python train.py --activation="gelu" --norm_place="pre" --init_std_down=0.0 --lr=0.00326 --lr_mult_qkv=0.5 --lr_head=0.0141 --final_lr_fraction=0.0 --seq_len=512 --train_tokens=753700000
Each number is 128 + 32 x the weight over its row's rms, rounded and kept within 0 to 255. Layers, rows and columns count from 0. The size above them is the row's rms in percent of the matrix's.

# layer 6 MLP up, 2560x640, rms 0.0635, rows 2466-2519, columns 0-127
size [ 99 101  99 104  92 110 100 117 100  98  90 100 105  98 100 107  99 102  99  88  93  97 104  89  98 103  97 102 105 103  95 100  97  98  93  98 103 100 112 103 102 100 106  98 119  95 107  96 104  98 104  96  92  90]
[[126  95 106 140 107 136 103  74  52  92 194  85 123 135 134  91 149 112 186 132 100 105  99 105 145 137  93 159 116 164 136 126 167  70 141 111 143 141 107 106  89 105 170  94 156  57 140  90 182 157 125 154 108 127 110 144  95 132 102 152 144 146 135 132 177 155  95 119 150 125 152 140 160 153 123 174 161 106 116 107 143 102 177  84 154 175 108 133 171 109  37 139 146 159 126 134 123  95 139 121 145 181 103 107  96 112  96 160  90 114 161 157 140 156  88 135 131 121 167 116 179 111 154  93 103 102 105 132]
 [128 164  81 144  97 166  96 164  38 164  93 119 107 131 133 109 131 140 154 126 152 103 140 112  90 108 164 129  97 115 154 137 173 123 149 160 154 134  86 146 114 131 107  85 181 153  99 117 114 181 149 130 151 101 159 162 152 137 115 145  50 124  57 141  99 135 101 151 154 138 102 109 120 108 174 121 129  87 139 138  88 155 104 134 121 144 159 169 139 107 108 112 103 111 118 128  93 107 156  97 137 165 101 148 143 138 162 156 114 138  90 162 114 134  81  77 165 151 117  64 126 122  81 138  68  96  74 142]
 [135 149 132 145 137 144  61 177 121 164 137 156 154  71 103 163 158 132 166  82 116 175 179 163  75 131 100 143 135 109 131 153 162 137  87  88 116 124 166  90 109 164 117 123  84 120 157 112 144  84 113 101 152 142 108 112 161 103 142 137  89 145  97  49 137 152 164 101 118 169 153 119 136 119 181 121 119 140 129  74 210  82  63  46 131 158  77 153 109  93  97 174 152 141 175 128 136 101 117 188 137 138  94 126 103 157 119 135 100 142 111 142 101 133 133 126 120  84 100  56 125 140  70 120 110  71 125 122]
 [ 83 140 131 135 144  71 132 121  81  45 168 150 178 108 165 145  89 112 134 136 131 150 140 104 134 100 143 122 118 161 113 160 119 171 146 125 128 132 121 142 140 158 125 107 106 113 116 143 145 148  97  92  99  79 115 111 132 125 145 140 128 125 201 160 134  65 109 159 123 146 120 149 114 186 103 103 166 133 124 197 102 109 123  93 180 131 125 153 119 142 146  78 134  62 114  48 114 131 189 120 116 122 116 162 100 160 204  84 146  87 125 154 141 143 158 204 116 127 132  76 105 127 182 101  92 112 149 123]
 [113  93 158 171 134  95 139 108 170 115 149 109 137 102 142 143 158 112 171 115 108 178 144 161 112  96  75 143 163  94 140 160 134 138 135 116  90 191  81 165 104 106 127  99  97 100  76 139  83 106 133 175 115 196  96 205 144 139 164  97 160 143  98 143 103 158 140 104 167 107  72 165 126 169 164 142  92  54 143 107 153  67 213 144  79  83 169 149 153 118 156 108 113  79 130  84  54 178 150 112 132 140 132 143 102 103  84 124  78 131 172 129 122 134 143 119 147  76 137 137  92 147 191 126 135 124 127  92]
 [138 107 101 124 120 138  78 144 104  92 142 161 111 184 110 134 143 187 139 142  97 105 133 207 144  49 161 146 223 120 111 126 133 214 131 124 138  87 204 163 107 189 160 165 112 141 165  48 123 154  69  84 105 122 105  47 102  70 124 135 132  82 158 190 200 190 122  61 104  97 188 105 123 115  44 144 138 113  94  66 118 129 156 121 121  98 133 143  59 160  78 115 178 193 132 135 110  90 104  83 137 167 124  95 139 157 130 131 124 116  89 119 147 137 135 121 113 141  93 116 169 108 123 124 126 118 122 154]
 [164 173  78 100 103 124 154 137 159 148 129  77 126  75 109 101 135 112 161  93 147 103 144 149 155 113 158 134  86 121 124 176 191 114 182 156 153 161  93 117 129 125  91 156 135  90 163 136 141 126  67 150 132 130 107 142 130 167 130 195 167 148 181  99 118 127 116 139 135 142 156 100 107 122  96  72 157 166 134 124 144 179  86  67 136 214  94 132 108 111 180 128 149 115 109 155 134 136 153  61 111  63  86 148 113 132 136 137 101 140 119 115 133 121 116 156 167 116 131 132 110 132  88 114 140 123  96 109]
 [ 44 109  85 105 106 166  48 127 141 131 124 124 127 105 117 136 137 106 134 117 119 103 111 159 170 162 126 115  98 126  76  51  92 173 141  69  94 148 137 129 125 126  98 120  73 127 154  72 147 128 102 115 160 177  75 104 161 112 153 141  91 107 169 226  99 129 116 154 129 124  82 109  55  63 156 196 120 164 138 131 112 144 104 116 126 144 136 124 115 119  54 122 154  93 115 128  75 101 137 112 110 118  96 178 129 180 150 126 147 103 109 105 142 118 190 131 128 168 155 122 120 134 118  80  85 133  68 148]
 [123 156 149 123 124 104 105 113 116 120 120 136 180 140 157 168 118 113 111 135 114 188 130 190 102  96 117 113 125  74  84 119 141 196 107 138 146 147 119 116  96 112 101 136 119 126  86  98 133 116  90 163 163  63 184 130 126 133 189 177 211 120 133 163 139 186 115 148 136 141  98  90 174 151 121 174 125 108 159 174  76 117 155  67 122 165 183 147  90  95 126 129  95 141 137  97 100 164 132 160 109  67  73 144 116 199 147 103 105 127 103  95 156 116 101 155 112 127 112 196 112 126 111  47  96 178 126 133]
 [ 86 139 140 114 141 113 121  76 139 151 124  48 147 170 181 134  69 140 117  85 106 117 143  89 136 128 137  83 124 166 132 118 138 164  99 132 159 120 123 105 194 143 126 177 125 102 117  70 153  73  94 145 146 100 188 170 147  95 165 140 114  96  93 123  99 104 158 134 142 111 108 138 109 117 108 148 154 238 105 135 151 108 150 157 193 181  75 106 115 123 105  86  91  89  75 139 148  80 220 201 103 122 172 117 100 127 128  97 114  94 117  83 121  98 118 152 155 151 170 150 100  97 100 172  88 137 108 102]
 [123 117 163 134 128 153 117 119  85 112 123  96 103 183 141  81 160 131 100 124 158 119  94  89  90 119 124 100 111 127 125 153  46  63 158 119 143 112 144 125  95  78  80 115 106  87 134 127 177 119 118  96 132 101 170 181 144 119  70  77 157 126 116  62 135 164 128 145 141 106 122 132 115 134 136 105  71 101 163  98 140 141  81  73 156 119 155 119 131 126 122  92 130 166  62 134  96 148 152  96 132 140 127 154 124  94 130 122 166 188 139 167  89 134 112 125 134 130 132 126 122 129 164  90  93 110 131 150]
 [156 129 137 100 106 169 108 104  61 154 165 116 135  65 181 149 151 155 144 132 117 157 124 142 188 204 153  70  90 107 201 135  79 101 150 110 129  86  97 129 136  89  61 131 148 165 184 112  88 175 142 135 131 100 147 148 148 106  69 136 185  64 144  91 124 146 126  99 144  79 162  80 114 133 102 127 115 111  86 148 103 128 109 129 157 198 118 131 123 132  88 158  85  87 177  74 148 158 183 125 141  48 138 111 127 178 115 101 146 141 116 166 108 125  75 192 119 139 160  89 157  82 125 144 127 106 167 223]
 [137  62 119  48  94 120 182  61 102 140 100 171 152  88 144 122 144 104 113  98 130 152 124 114 112 140 197 161 123 182 134 108 131 106 128 123 143 167 131 128 130 122  94  96 174 156 144 107 103 128 112 169 120  93  73 152 128 140  64 132 146 163 108 121 120 115  89  75 108 109 198 184 143 146 131 119 101 151 128 132 101  95 182 147 171 136 122 124 144 102  91 157 118  72  92 161 152 154 127 106  91 131 124 122 142 103  89 126 114 119 155 162 104 112  91  96 102 121 100  69 127 160 138 115 211  95 103 160]
 [156  82  84 103 148  82 146 138 133 173 129 132 136 119 132 129 141 159 121 109 147 140  92 141  65 146 138 143 100 129 139 165 102 132 160 121 193  92  74 175  96 135  79 136  88 169 134 159 129  63 115 103  81 134 147 155  65  63 140 180  94 152 156 192  76 141 126  98 191 194 128 147 141 130 190  94 162 160 114 127 116 109 141 191 178 135 133 117  97  85 107 152 155 176 137 150 162  99 160  94 187 118 111 171 134 136 187 151 130  58 123 140 170 105 121 118 136 126  84 174 115 129 121 107 168  75  92  95]
 [131 163 159  81 126 146 123 156 174 125  85  58  93 130 153 103 180  55 151 122 147 125 110 108  83 135 126 127 156 163  67 187 126 137 118 112  59 175 115 135 153 161 102 112 142 154 152 115  98 158  99 107 118 119  94 137 145 156 142 160 113 146  83 109 101 104 116 166 115 164 151 141  77 161  57  89 137 132 120 126 137  70 140 115 129 105 133 158  87  83 116 126 141 192 159 134 182 118 119 126 132 133 155 105 113  83 118  96 131 145 121 144 105  92 143  84 128 145 119 166 128 134 138 122 121  78 109 107]
 [146 104 114  91  87  85 141 158 107 102  53  70 162  60 106 120  71  97 120 126 150 144 139 114 141 109  87  96 104 185 162 132 129 121 130 165 160 131 127 138  76  77 155 113 159 106  85 181 148  84 126  82 193 117 139 135 182 128 142 210 139  93 152 142 112  59  64  71 136 126 148 128 136 158 146 112 181 115  69 160 136  58 116 106 150 176 170 187 102 102  66 141 100 103 157 110 128  72 159  60  79 144 133 135 173 129 124 201 125 101 164 105 147 105 179 146 107 137 172 113 189 122 100  70 119  99 147  95]
 [166 109 203 142  84 104 130 126 148  92 180 152 168 139 110 165 118 150 198 184  95 156 154  85 121 173 159  37 169 160 150 156  52  94  76 111 147  99 141 118 124  95 138 138 135 146  57 116  49 143 100 156 177 220 138 109 126 108  93 138 160 132  87 106 155 146 135 108 141 155 132 161 130 102 130 122 163 146 135 165 132 178 204 150 143 142  77 151 139 108 105 138 146  24 115 122 130 159 141  99 148 154 149 139 106  78  77 128 142 136 182 124 139 138 138 125 186  45 104 136 140  98 142 144 114  72  75 127]
 [117 101 107 132 145 107 140  81 118  94 120 108 136 114  88 166  99 126 172  47 115 124 110 143  89  82 150 113  86  87 125 141  99  98 142 160 139 111  85 122 120 159 147 101 110 134 122  89 141  91 140 169 130 105 140 153 163  93 117  77 106 160 101 180 141 164 123 128 112 152 147 122  57 110 156 152 126 128 104 140 163 160 111  95 104 156 185 134 167 172 156 110 136 127 136 153 105 122 127  48 144  52 143 136 138  87 132 134 140 128  80 128 140  82 133 121 118 138  97  93  90 128 138  62 112 126 159 122]
 [127  81 136  94 120 103 139 170 145 175 183 101 139 117  98  83 169 161 134 156  75 181 215  88 143 115 101 140  78 112 130  90 108 108 108  89 105 126 151  85 144 173 112 117 162 118 103 139 147  96 117  88 108  89 147 123 147 188 205 194  83 182 138 157 115 133 171  58 140 101 155  84 129 152 179 148 133  82  97 155 118 139 166  94  91 163 127  68 140 154  95 160 150 158 134 143 130 103  97 117 136  86  97 117 138 164 126 121 139 202 140  98 113 131 147 124 151 140 141 149 129 135 162 177 167 161 165 125]
 [117 229  82 124 134  72  98 132 151 160 150 108 116 163 159 238 117 125 146 117 118 115 147 157 133 115 143 168 133 143 147 169 172 147 140 144  10 141 175 182  84  96 124 122 144 145 137 122 148 111 156 166 163 124 130 114 188  98 138 118 117  97 156 102 115 139 153  91 157 139 120  66 169 167 126 135  96 125 142 146  64 125 162 187 159 130 110  93 124 144 132 106 110 177 156 106 167 162 148 102 101 111 112  77 152 157 188 115 111 124 101 164 135 139  93 112 109 110 154 141 113 154  67 118 132  88 162 126]
 [103 144 120 124 183 124 157 108 106  89 113 113  94 120 155  77 167 172 147 102  84  75 175 181 112 101  61 120 168 142 179 141 125  87 160 114 144 137 136 172  82 146  92 156 175 129 100 172 213 137 155 153 130 150 115 212 170 119 133 144 134 130 145 136 101 104 109  87 138 131 120 193 126 151 154 125 105 153 179 171  98  87 102 139 147  83 146  99 156 179 152 133 139 105 119  96 154  84 139 144 135 113  97 148 109  31 134 181  83 172 151 118 119 159 145 140 123  92  86 138  63 195 157 138 127 113 125  69]
 [121 149 162 149 142 174 162 120 179 196 171 158  76 156 164 148 149 172 145 173  75 120 164 255 129 157 174 162  96 178 103 162 105 106  95 148  49 102  65 106 175 140 130  97 109 136 112 140 125 109 120 110 178 129 175 114 156 151 120 175 113 159 137 129 151 172  71 125 153 144 147 108 110 111 142 142 161  84 126 107 110 180 161 144 140 183  48 154 160 107 130 155  90 120 160 154 147 151 128 101 149  97  75  98  96 125 133 114 169 150  87  99 162 117 116 109 150 113 121 128 137 196 128 159  88 113  87 138]
 [102 172 143  92 178 149 135 149 103 142 147 175 181 145 126 106 129 134 128 131  91  95 132 123 124 147 115 134 138  72 109 170 175 139 126 127 132  84 192 155 135 147 112 118  71 139 141 189 143 123 170 146 163 117 126 177 160  99 118 127 167 153 163 152 123 132 155 102 120  83 174 141 187 179 153 130 117 121 131 108 150 109 149 101 171 100 166 236 154 139 166 119 147 205  88 128 135  87 145 138 129 150 172 148 155 154 159 156 164 100 138 140  89 159 160 148 163 190 102 156  88 164 146 123 175 170 100  58]
 [ 95  87 204 104 150 118 103 153 143 110  12 138 135 130 118  67 148 180 150 118 152 138 130 137 119 112 165 146  58 143 134 110 104 115 125 130 137 174 136 147 136 116 111  99 163 116 120  95  97 107 152 145 138 165 113 126 109 160 136 110 173  70 126 116 128 178 124  41 107 124  86 153 146 187 171 139 108  86 116  81  86 117 161  87 115 114 110 161  70 160 144 203 161 116 101 114 159  67 114 104 104  51 139 100 131 119 187 145 118  51 101 122 120 124 128 116 143 149  85  96 176 157 169  62 142  90 131 119]
 [118 166 138 142  96 205 124 131  94 162 109 149 105 161 154 110 134 175 141 150 143 170  72 124 127 115 146 105 106 100 150 171 125  92 160 140 199 106 102 111  93 157  97 123 124 144 144 100 101  74 176 170 122 119 113 170 124  97 124 122 123 127 135 115 118 101 154 159 147 110 150 105 114 138  86  87 171 137 149  94 128 159 166 120 131 165 198 133  95 107 164  82  93  61 125 153 109  86 146  78 132 165 111 138 119 101 143 135 108 135 142 109 141 130 147 192  88 144 155 193 149  84 121  87 120 171 113 116]
 [115 130 113  78 127 113 112 147 146 185 143 164  70 129 149  99 125 152 114 177 117 163 150 118 168 140 175 128 163  70 139 139 139 148 105 103  88  70 172 143 138 128 110 120  61 122 147 118 184 157 151  88 103  95 141  95 106 122 177 168 191  76 114 160  72 114  92 136  97  91  86 155 176 127 198 137 175  81 179 138 117 104 125 152 152 158  78 150 152 117  95 102 156 128 204 129 141  86 114  63 118  90 107  94 140 155 116 140 116  68 148 159 100 126 101 126 129 100 146 120 167 111  59 158 114 176 156 148]
 [128 147 106 126 155  92 140 158 127 109 107 115  79  86  97 137 156 112 118 184 150  74  93 149 137  83 138 191 149  89 151  93 182 126  99 125  96 153 126 123 129 126 130  97 168 123 163 116  68 149 152 170 104  82  85 148 153  93 122 113 119 129 166 116 130 145  92 113 113 118  84 118  97 135 184  71 103  85 102  75 120  75 112 188 172 116 124 160 140  92 177 122  64 101  87 161 113 107  41  58 121 107 176 117 144 155 101 255 123  90 118 149 121 151 103 183 162  68 115 122 115 126 139 107 134  78 136 134]
 [ 81 117 103 128 140 124 146 128 124 142 147 171 130 150  95 182 122 142 126 104  98 113 195 170 124 124  86 111 112 156 157 161 137 128 110 174 159 160 162 103 158  76 117  79 192  91  85  98 146 146 121 103 108 158 137  73 141  97 171 151 123 147 151 136 111 181 141  89 115 116  85 113 112  97 120 199 146 158 143  88 135 159 113 138  86 125  99 126  79 124 151 162  97 110 115 151 110  97  90 148 136 136  85 118 105 131 118 150 173  81 177 107  58 163 112 210 168 154  83 149  93 144  94 132  94 169  86 169]
 [104 126 144 129 156 149 125  85  94  56 102 132 110 121  79 180 101  67 112 136 104 147 125 133 109  86 108 157 116 146 161 139 124 148 127 100 132 163 122 126 109 112 131 118 198 108 153 149 143 134 123 158  19  87 141 121 103 146 121  74 206 140 128 135 148 146 143 126 140 147 111 154 135 121 139 123  91 105  94 115 124 101 122 148 105 112  83  95 142  75  78  93 146  91 104  99 136 142  56 108 130 149  99 138 125  98  91 104 138 194 154 165 187 156 125 154 151 120 133  83 149  75 105  68 131  93  94 140]
 [124 111 173 144 111 131 122 171 116  99 141 118  75 171 100 135  95 135 146 160  86 109 142 128 179 161 106 166 168 130  83 118 138 134 112 152 183 185 120 175 123  91 140 138 109  73 150 169 142 133 130 125 115  89 183 170 126 168  79 106 133 123 147 143 111 128 125 107 136  92  90 135 147  94  81 162 119  70 114 107 104 127 140  91 114 154 128  94 129 149 166 143 166 156 159 117 161  86  77  94  91  97  95  43 113 136 101 168 101 158 149 147  81  80 156  90 197 159 125  99 144  55 114 140 135 168 109 146]
 [127 161 120  94 135 113 142 130 112 166 107  99 140 137 172 211 153 119 148 120 158  80  89 188 135 111 118 150 128 170 133 181 111  96 125  80 155 139 124 133 110 107 151 111 164  72 100 149  89 142  88 151 182  74 112  91 137 167 152 128 134  85  77 175 124  74 135 142 207 106 124 113 165 102 146 132 104 160 130 134 172 167 116 137 209  96 168 133 121 179 116 156 168 125 112 137 115 166 124 108 162  64 145 137  66  96 168 107 168 123 140 111 100 133 141 130 141 221 148 111  82 100 142 139 111 121  99 164]
 [150 159  59 135  97 118 127 112 140 183 157 145 127 125 158 202  42 111 128 103 121 123 121 117 191 162  98 143 130 108 134 116 117  90 175 171 110 138 202  49 144 167 101 146 131 107 109 137 100 141 107 150 129 122  83 175 103 153 109 147  95  92 138 141 157 137 140 120 154  94  90 120 124 161 130 168 110 162  55 161 201  89 112 157 109 153 125 165  95  98 183 157  73 105 148 124  80 184 118 169 157  91 152 142 139 149 125  96 122 172 140 112 117  92 155  91 111 141  98 141 126  93  98 171 165 113 161 100]
 [ 78 134 182 150 121 155 167  99 149 163 149 137 178 141 100 137 108  78 119 123 109 138  82  89 131 130 155 135 156  55 156 115 111  94 142 115 103 149 173 115 185 132 150 101 128 146 130 111 126 148 106 123 164 148 139 189 162 157 146  85  55 145 173 174  86 142 120 149 133 114 147 171 141 148 111 170 145 115 129 155 151 132 144 132 137  84 131 160 104 103 152 135  80 148 111 104 145 123 176 109 127  93 101 141 105  79 157  82 166 155 113 155 156 136 127  90 141 188 137 108 132  72 138 141 170 112 145 108]
 [135 151  95 122 158 143  85  69 145  97 126 158 116 146  86  74 134 151  74 150  84 109 138 113 176 153  55 166 142 199 126 124 150 137  81  98 143 139 135 139 169 150 133 144 174 150 165 107  96  70 145  88 119  74 112 141  90 107  73  94 131 108 136 102 150 127 100 186 214 139 143 171 120 180 137 156 162 132 174 191  90 124 114 135 124 144  90 174 143 109 114 137 146 135 167 104 110 126 123  86 157 115 119  95 119 161 119  85 128 102  95 117  85 138 213  88 132 136 103 155 133 115 172 148 155 106 147 110]
 [149 171 152  84 186 135 162 106 140  77  91 171 141  93 170 127 155 135 127  98 170 128 142 182 122 150 165  79 160 135 134 146 135 108 158  90 159 143 191  88  96  89 100 101 161 174 195 146 144 112  56  95  61 207 108 160 172 156 113 156 132 198  90  94 131 171 118  72 165 124  94 138 122 147  97 133 100 180  63  76 123 171 117 114 171  86  97 100 129 103 187 108 140 183 154 130 108 121 155 105 147 128 149 160  92 114 100 126  60 130 132 207 188 137 162 166 111 138 124 139 136 123 131 113 116 159 149 121]
 [151  89  79 139  88 139 172 153 133  80  67 149  86 137 139 118 127 122  74  71 204  76 132 122 137  57 139 132 113 123 101 174 174 104 182  74 155 134 118 220 100 109 110 110 124 130 172 134 130 201  63 125 147 119  44 118 173 188 114 128 150  41 115 168 142 189 112 127 156 126 122 154 151 132 119 159 129 157 146 179 173 133 159 178 119 150 179  95 118 127 167 203 101 121 113 145 137 100 120 160  78 116 178 105 133 139 137 161 105 111 113 114  92 111 131 125 162 138 129 125 102 177 138 109 106 115  92 130]
 [119  82 165 120 164  98  97 113 119 161 111 126 129 133 154 128 151 152 149 106 135 128 103 104 141 110 120 121 145 168 116 166 113 137  68  90 126 131 172 105 160 180 130 119 155 175  84 173 126 175  77  12 158  95 180 101 146 103 106 134 127 165 172 124 213 101 132 125  93  98 100 108 140  86 114 152 140  93 116 167 127 125  98 121 116 126 188 146 153 127 137 116 152 179 151 136  87 147 126 111 136 185 111 141 140 122 120 125 126 116 160  95 133  84  60 126 176  93 110 129 109 151 167 137  89  90  79 126]
 [ 69 121 101 144 112 144 102 146 113 120 173  70 165 136 152 109 121 166 180 124 169 149 147 122 150  90 142  99 103 125  46 112 159 123 179 154  97  83  99 177  89 161 168 130 127 120 196 123 155  86 148 159 108 108 129 113 152 111 102 113 125 131 113 208 144 109 160  98 126 114 118 143 111 189 128  71  71 150 132 109 143 137 169 133 122 198 137 144 160 180 111 189 177 153 159 108 139 118 130 145 162  96 162 100 121  76 141  67 160 135 200 183 191 120 126  89 181 129 123 171  53  86 113 138 123  91 108  80]
 [125 144 154 174 109 152 129  98 181  89 167 148 156 125 123 126 100 123  90  92 141 148 129 108 104 114 129  83  73  53 161 200  83 167 183 129 175 119 113 185  75 161 134 113 173  69 131 111 108 149 165 143  64 153  99 125 127  94 148 167 146 134 134 120 143 127 150 165  88  84 200  89 135 175 132 141  57 153 101  76 100 133 119 146 111 119 118  90 136 149 172 127 158  94 128 148 151  90 110 160 119  70 106 136 112 120  76 111 118  97 133 150 116 134 108 160 100  81 186 167 129 100 128 134 143 133 196 145]
 [173  89 104 106 133 156  82 178 156 107 134 140  98 154 135 172 155 116 128  89 134 113 137 100 147 109 166 159 171 104 135 154  74  71 116  78 158  99 112  77 143 105 146 122 114  72 131 147 169 124 118 142 197 122 148 140 101  92 118 132  79 103 161  98 110 101  83  85 153  82 102 137  90 186 130 123 128  70 107 155 140 128 197  87 119  82 126 119 119 103  85 121 123 158  95 121 126 122 141 131 112 110  92 130 155 153 169  92 146 100 145 110  72  78 109 126 126  68 200 160 158 182 127  79  87 133 141  85]
 [154 127  79 174 105 146  82 198 104 105  57 175  73  96 151 117 111 105 115 130 172 164  63 115  61  80 131 103 158 149 119  83 104 116 161  93 167 130 128 148 117 142 138 136 183 105 174 135 110 110 140 151 113 106 142 161 112 139  78 174 101 139 153  70 172  98 146 104 161  71 165 129 106 161 128 120 157 152 167 176 143 102 115  59  79  81 159 147  93  99 137 117 145 144 150 188 148 152 130  87  90 116  96 102 108 195 142 170 158  78 118 133 129 144 107 135 127  85 183 126 180  55 108 135 188 158 100 125]
 [101  99 106 111  88 106 157 170 171 107 161  76 159 120 172 128 200 126 177 104  93 123 137 150 136 147 119  85  65 140 109 157  89 137 110 124 114 179 110 183  80 122 121  51 137 138 137 105  89 155 126 137 146 130  78 159 127 147 101  64  83  74 139 121 100 209 124 103 121 134 157 119 103 121 130 100 147 173 141 109 127 161 149  68  92 115 108 132 123 109 128 121 146 120 115 163  97 142 138 144 132 147 155 128 153  35 157 138  62 147 188 167  93 129 140 126  87 166 130 122 209 145 120 147 163  89 133 122]
 [120 125 130 156 127 110 123 165  94 140  91 153 146 140 136 123 130  98 110 130  85 120 138 140 102 168 101 164  87 209  60 154 165 100 133 118 125 145  96 115 122 135 105 155 132  95 189  79 148  76  99  98 160 116 159 148 175  67 132 136 116 116 127  94  81  74  67 131  82  62 143 120 130 131  79 121 153 124 114 161 154 142 137 182 173  78 127 141 112 116 155 160 128 140 127  96 127 123 102 173 130 146 175 106 138 168 162 117 165 102 132  94 138  87  91  62 126 126 134 121  85 153  71  59 112  92  96 140]
 [161 152 147  95 173 184 152 128 121 135 110 163 159 150 149 101 173 128 150 100 178 149 147 139  80  68 190 145 138 122 166 108 176 154 101 119 140  75 134  86 109 134 109 106 136 120 111 146  94 163 136 105 131 185 193 146 121 111 113 123 160 140 111  80 107 137 194  95 111 115 131 165 121 130  99 186 138 188 148 139 188 142  94 138 132 220 144 217 137 178 182 114 143 153  69 156 102  94 178 140 139 112 138 159  71 132 130 188  91 123 155 157  88 127 153 140 174 144 143 111 181 129 116 109 149 100  81 137]
 [163 183 139 139 113 150 145 139 125 157 142  95 183 152 143  70 120 116 152 177 198 182 121 161 102  85 103  60 131 146 132 147 107 159 192 133 154 147 110 182 116  96 166 102 127 115 109 117 112 106 205 102 143 104 173 126 126 221 182 145 145 148  87 166 170 155 115 136 147 110 120 157 117 176 105 136  74 151 145 140 102 132  62 176 145  90 169  94 138 149  82 135 113 198 168 140 141 126 115 135 161  98 174  93 157 101 139 137 123 105 151 131 155 115 158 139  84 143 103 144  57 104  97 160 171 196 133 133]
 [116 109  93  90 169 184 133 171 146 167  71 114 176 161 107  85 115 158 110 113 106 100 159 108 103 120 163  72  90 129 146 103 152  97 116 127 134  62 145 153 141 111  95 151 149 115  93  78 112 142 101  92 134 142 106 149 140 118 126 141 121 134 127 178 137 127 104 191 131 155 142  95 124 155 105 155 192 138 105  98 170  91 102 108 151 143  94  88 133 143 110 125 131 187  94 139 134 206 127 135 158 129 119 112 132 191 157 127  86 161 105 113 199 109 179 122  80 132  79 111  84  90 138 150 103 146 118 169]
 [169  72 132 149 134 118  59  84 137  97  49 103  98 119 119 160 150 149 122 116 134 133 107 129 158 175 142 132  95 141 153  86 108 157 172 155 135 160 127 127  86 143 104 157  87 126 129 125 110 174 115 131 130 189 121 138 107 104 107 108 155 194 132 168 136 124 149 138  84 136  88 174 126 179  67 157 147 147 120 149 153 169 119 105 183 131  76 119 142 126 144 120 160 164 115 144 117 133  93 122 196  98 167 154 130  95 127 126 138  35 147 120 136 122 124 124 107 154  98  97  81  83 103 111 100 174 125 186]
 [ 92 134 165  77 156 127 139 106 170 127 172 143 174 128 148 122 139  65 142  93  45 171  89 120  79 196 136 140  72 153 116  58  65 135 112 152 127 146 105  78 126 128  78 103 136 127 121  61 124 133  39 171 160 147 133 104  84 115  81 110 162 212 139 137 170 136 130  86 102 134  90 117 142 151  97 106 129 118 136 127 204  98 110  76 116 161 101  29 116  85 171 130 116 160  92 136 150 147 153 162  77 176  44  89 133 124 152 146  93 115 119 138  56 159 163 128 120  95 154  95 195 142 127 100 146 109 141 186]
 [200 166 140 127 103 101 201 143 115 154 111 122  84 118 141 108 139 148  91 137 212 106 117  63 124 156 106  91  83 138 123 189 134 114 182 130 184 116 133  63 158  92 116  93 107  91 177 115 106 108  65 111 102 163 209 138  96 152 129  78 176 137 101 112 120  97 139 201 119 133 105 171 142  93 108  85 162 136 102 107  97 167 163 111 172 126 117 151 173 177  75 133  71  82 124  97 131 105 112 126 151 160 113 169  99 109  83  53 159 168 103 114 144 167  96  90 139 115  99 136  68 169 170  96 181 129 116 152]
 [127 127 142 130 173 121 133 159 146 251 126 148 122 144 170 151  74 105 119 124 108 108 139 104 191 157 127 134 139 127 129  96  87 146 124 113 132 164 100 143 178 102 154 110  94 135 122 167 103 165   0 110 192 163 160 129  75 144 148  70 116 112 199  96 160 138  97 130 111 143  74 139 112 121 121  65 121 119 116 109 161 159 128 138 187 161 107 108 100  89 149 100 118 125 134 128 156 117 145 138 107  79 115 100 199  97 106 107 161 157 146 139 107 164 147 137 131 111 146 110 128 146 141 112 144 141 157 144]
 [ 65 124 186 136 124 109 141 150 114 134 140 125 112 135 107 107  87 125 134 118 152  83 126 118 158 103  85  90 115 202 122 140  79  86 138 174 108 131 151 132  76 169 156 145 121 148 127 142 166 113 111  96 153 162 102  98 110  58  16 125 152 100 106 162 144 122 151 151  98  84 158 129  77 145  91 116 123  93 111  49 110  56 110  65 171 143 177 155 153 107 136 118 138 104 141 131 107 103 130 168 148 132 169 114 152 116 142 131  92 138 143  81 127  89  84 116 118 136 152  61 146  86  94 150 104 122 136 156]
 [132 156 135 146 147 149 102 113 152 145 123  72 151 122  67 163 136 186 134 111  79 148 193 198 142  69 109  86 168 153 114 235 155 162 106 113 172 125 149 108 157 123 210 175 113  75 132 118 119 202 146 124 111 173  67 134 183 163 146 110 126 100 156 138 156 150 150 148 156  89 142 108 164 154 127 111  54 101 113 106 142 126 184 127  93 143 115 141 173 161 133  85 132 101 156  95 156  96 191 134 222 165 109 123 161 151 187 156 167 160 130 137 120 139 129 110 129 117 153 107 104  64 145 135 205 146 134 180]
 [151 115 137 146 145 220 138 144 119 154 113 100 130  78  91 161 149 178 101  92 117 128 180  86 105 144 189 108  93  87 163 144 153 156 105  59 154 132  78  89 136  85 114 117 161  68 180 162  85 121 108 144 153 140 149 116 110  97 153 157 150 199 148 160  72 150 149 122 188 136  93 102 140 157 152  77 137  99 146 174 123 135  80  63 229 112  58 116  98 130 129 120 118 127 157 156 158 151 141 124 112 133 142 175 133  92 151  99 141 128 152 163 116 116 103  94 111 105 137 185  94 153 106  94  97  89 124 111]
 [186 123 161 100 115 133 135  92 131  77 119 137 207 124 172 156 108 134 126 150 169 126  95 172 116 141 205 147 155 134 121 124 168  68 154 186 114 150 145 159 168 135 118 143 148 117 111 140 129 104 129 157 175 198 133 141 133 213 140 149 148 175 144 123  93 120 138  96 132 110 118 129 165 183 130 130 119 187  92  90  95  94 111 192 177 200 116 147 144 131  86 131 171  70 164 144 109 114 123 141 156  53 116 161  94  86 202 104 123 149 164 112 111 136 135 158 128 173 118 101 136 148 173 155 107 117 101 101]]